config.yaml
head_dim: 32
positions: "learned"
lr: 0.00792
warmup_steps: 200
Each number is 200 + 20 x the weight over its row's rms, rounded and kept within 0 to 999. Layers, rows and columns count from 0. The size before them is the row's rms in percent of the matrix's.

# down: layer 9 MLP down (transposed), 512x128, rms 0.279, rows 507-511, columns 0-127
# up: layer 9 MLP up, 512x128, rms 0.266, rows 508-511, columns 0-127
down507,123,206,168,222,190,203,221,224,207,188,178,174,208,226,173,193,205,208,199,213,225,172,204,189,228,202,190,187,199,153,240,200,178,156,216,206,192,194,231,218,165,230,175,180,173,219,183,183,196,233,196,197,171,214,234,196,214,161,183,207,232,223,208,193,190,170,208,213,190,157,179,205,181,221,200,199,210,206,203,248,202,185,193,204,201,178,218,211,211,185,200,195,205,194,176,212,208,222,191,211,158,224,233,197,203,195,207,202,217,182,211,166,213,196,233,234,186,195,208,208,185,191,210,170,224,172,184,162,182
up508,091,171,214,219,153,206,235,199,204,216,199,217,174,188,164,223,200,193,193,173,201,189,201,194,199,203,189,201,187,180,177,209,189,180,226,214,211,208,233,190,186,215,208,214,188,221,174,253,208,190,222,204,178,216,202,185,200,217,190,208,233,190,203,223,179,171,218,203,224,218,210,214,235,199,203,221,180,212,185,203,210,168,154,205,188,216,199,151,174,207,189,228,196,185,166,237,161,205,190,185,192,236,190,200,208,206,226,203,194,183,202,211,209,202,199,203,219,181,212,199,215,223,139,179,240,161,193,215,202
down508,099,177,204,184,209,209,186,207,172,187,175,203,218,215,204,206,204,199,201,213,215,203,152,177,226,197,201,210,253,239,189,202,219,215,219,224,201,193,195,209,198,217,214,227,174,185,219,238,185,234,232,235,161,200,196,187,213,186,184,201,224,210,205,228,187,260,206,197,197,174,203,198,197,224,189,221,161,156,165,192,195,175,188,213,192,219,217,169,205,189,198,219,218,206,205,204,218,191,210,216,204,193,233,215,200,185,199,220,226,171,205,196,219,196,210,208,222,197,205,168,209,236,176,201,193,213,207,198,140
up509,087,215,182,186,156,231,199,150,221,192,172,224,199,173,164,195,191,194,179,205,173,200,191,191,169,171,201,149,229,208,184,210,194,200,226,187,231,199,229,183,257,185,163,223,226,200,200,218,223,197,186,204,180,196,206,203,205,187,227,189,186,222,185,193,195,193,196,189,194,196,219,213,194,216,202,194,174,203,217,189,153,208,183,198,213,197,187,186,215,202,156,210,229,184,178,193,193,224,232,195,227,175,181,201,218,199,162,194,212,197,197,176,224,197,195,211,180,165,188,203,212,207,173,214,198,191,241,178,182
down509,082,200,245,202,216,192,190,227,191,212,145,189,199,168,213,238,172,210,171,146,191,144,190,217,222,229,198,209,223,176,189,184,205,181,209,215,182,199,201,235,221,206,199,212,196,169,179,208,194,231,192,219,180,191,199,209,179,235,186,206,198,196,181,188,218,205,213,186,199,188,186,213,184,211,188,188,204,197,194,192,204,168,229,192,212,196,195,239,222,214,200,224,199,226,159,183,219,201,200,175,190,205,193,176,187,173,215,221,196,193,206,195,138,195,194,176,204,187,194,165,199,185,202,204,163,223,210,230,194
up510,090,177,214,218,198,202,191,191,202,206,212,174,199,175,198,181,238,205,245,174,222,198,191,230,236,205,180,214,170,209,223,186,198,179,211,185,203,185,148,195,190,207,236,214,199,238,194,214,219,200,172,210,245,192,226,182,218,213,199,173,213,176,224,163,207,185,208,201,195,191,181,171,195,195,193,194,182,161,161,176,213,225,186,215,163,244,260,208,164,212,208,188,206,216,224,211,204,194,202,174,215,196,195,206,193,208,199,211,199,146,184,219,203,183,186,204,190,196,204,184,200,192,209,216,189,201,222,196,181
down510,081,228,228,183,197,160,169,182,194,236,218,198,212,213,206,221,196,180,203,166,195,192,201,212,214,206,182,211,233,196,219,171,232,211,172,214,212,196,244,204,188,200,181,199,195,171,212,182,186,202,176,239,174,150,206,225,186,198,192,218,213,195,187,207,198,203,236,221,205,194,188,193,165,193,198,195,201,197,190,201,181,228,170,232,196,203,194,186,248,163,200,209,231,168,186,226,231,216,171,208,198,231,213,176,195,190,199,203,176,208,210,196,178,177,214,192,208,238,194,154,242,201,199,207,230,197,208,193,203
up511,091,205,218,229,188,184,200,235,189,174,223,188,201,181,210,191,197,189,189,198,244,218,182,209,218,222,195,201,179,185,194,180,179,196,240,186,218,198,146,152,221,223,236,204,221,186,196,209,212,218,203,209,201,219,160,194,203,188,202,202,219,215,213,198,163,224,228,209,225,178,210,202,207,189,200,173,196,212,176,202,207,216,210,195,182,172,194,228,187,205,216,205,200,239,201,217,160,239,236,212,201,184,186,146,216,177,202,173,212,184,225,230,210,167,213,191,179,213,203,173,163,193,190,182,212,189,193,202,221
down511,078,185,182,194,194,213,190,195,195,234,222,186,216,205,181,195,222,199,188,178,185,181,165,221,191,232,212,191,191,189,190,195,156,208,198,224,182,209,230,246,203,172,209,225,204,183,182,163,220,177,211,193,192,207,182,216,208,196,158,223,180,200,187,211,186,198,208,179,236,187,179,205,168,221,199,230,181,185,209,219,226,196,210,224,229,175,239,198,190,239,201,208,179,193,187,226,221,196,184,213,228,219,199,202,192,182,195,207,195,170,208,186,205,232,243,210,179,222,200,167,252,200,194,177,190,194,167,243,197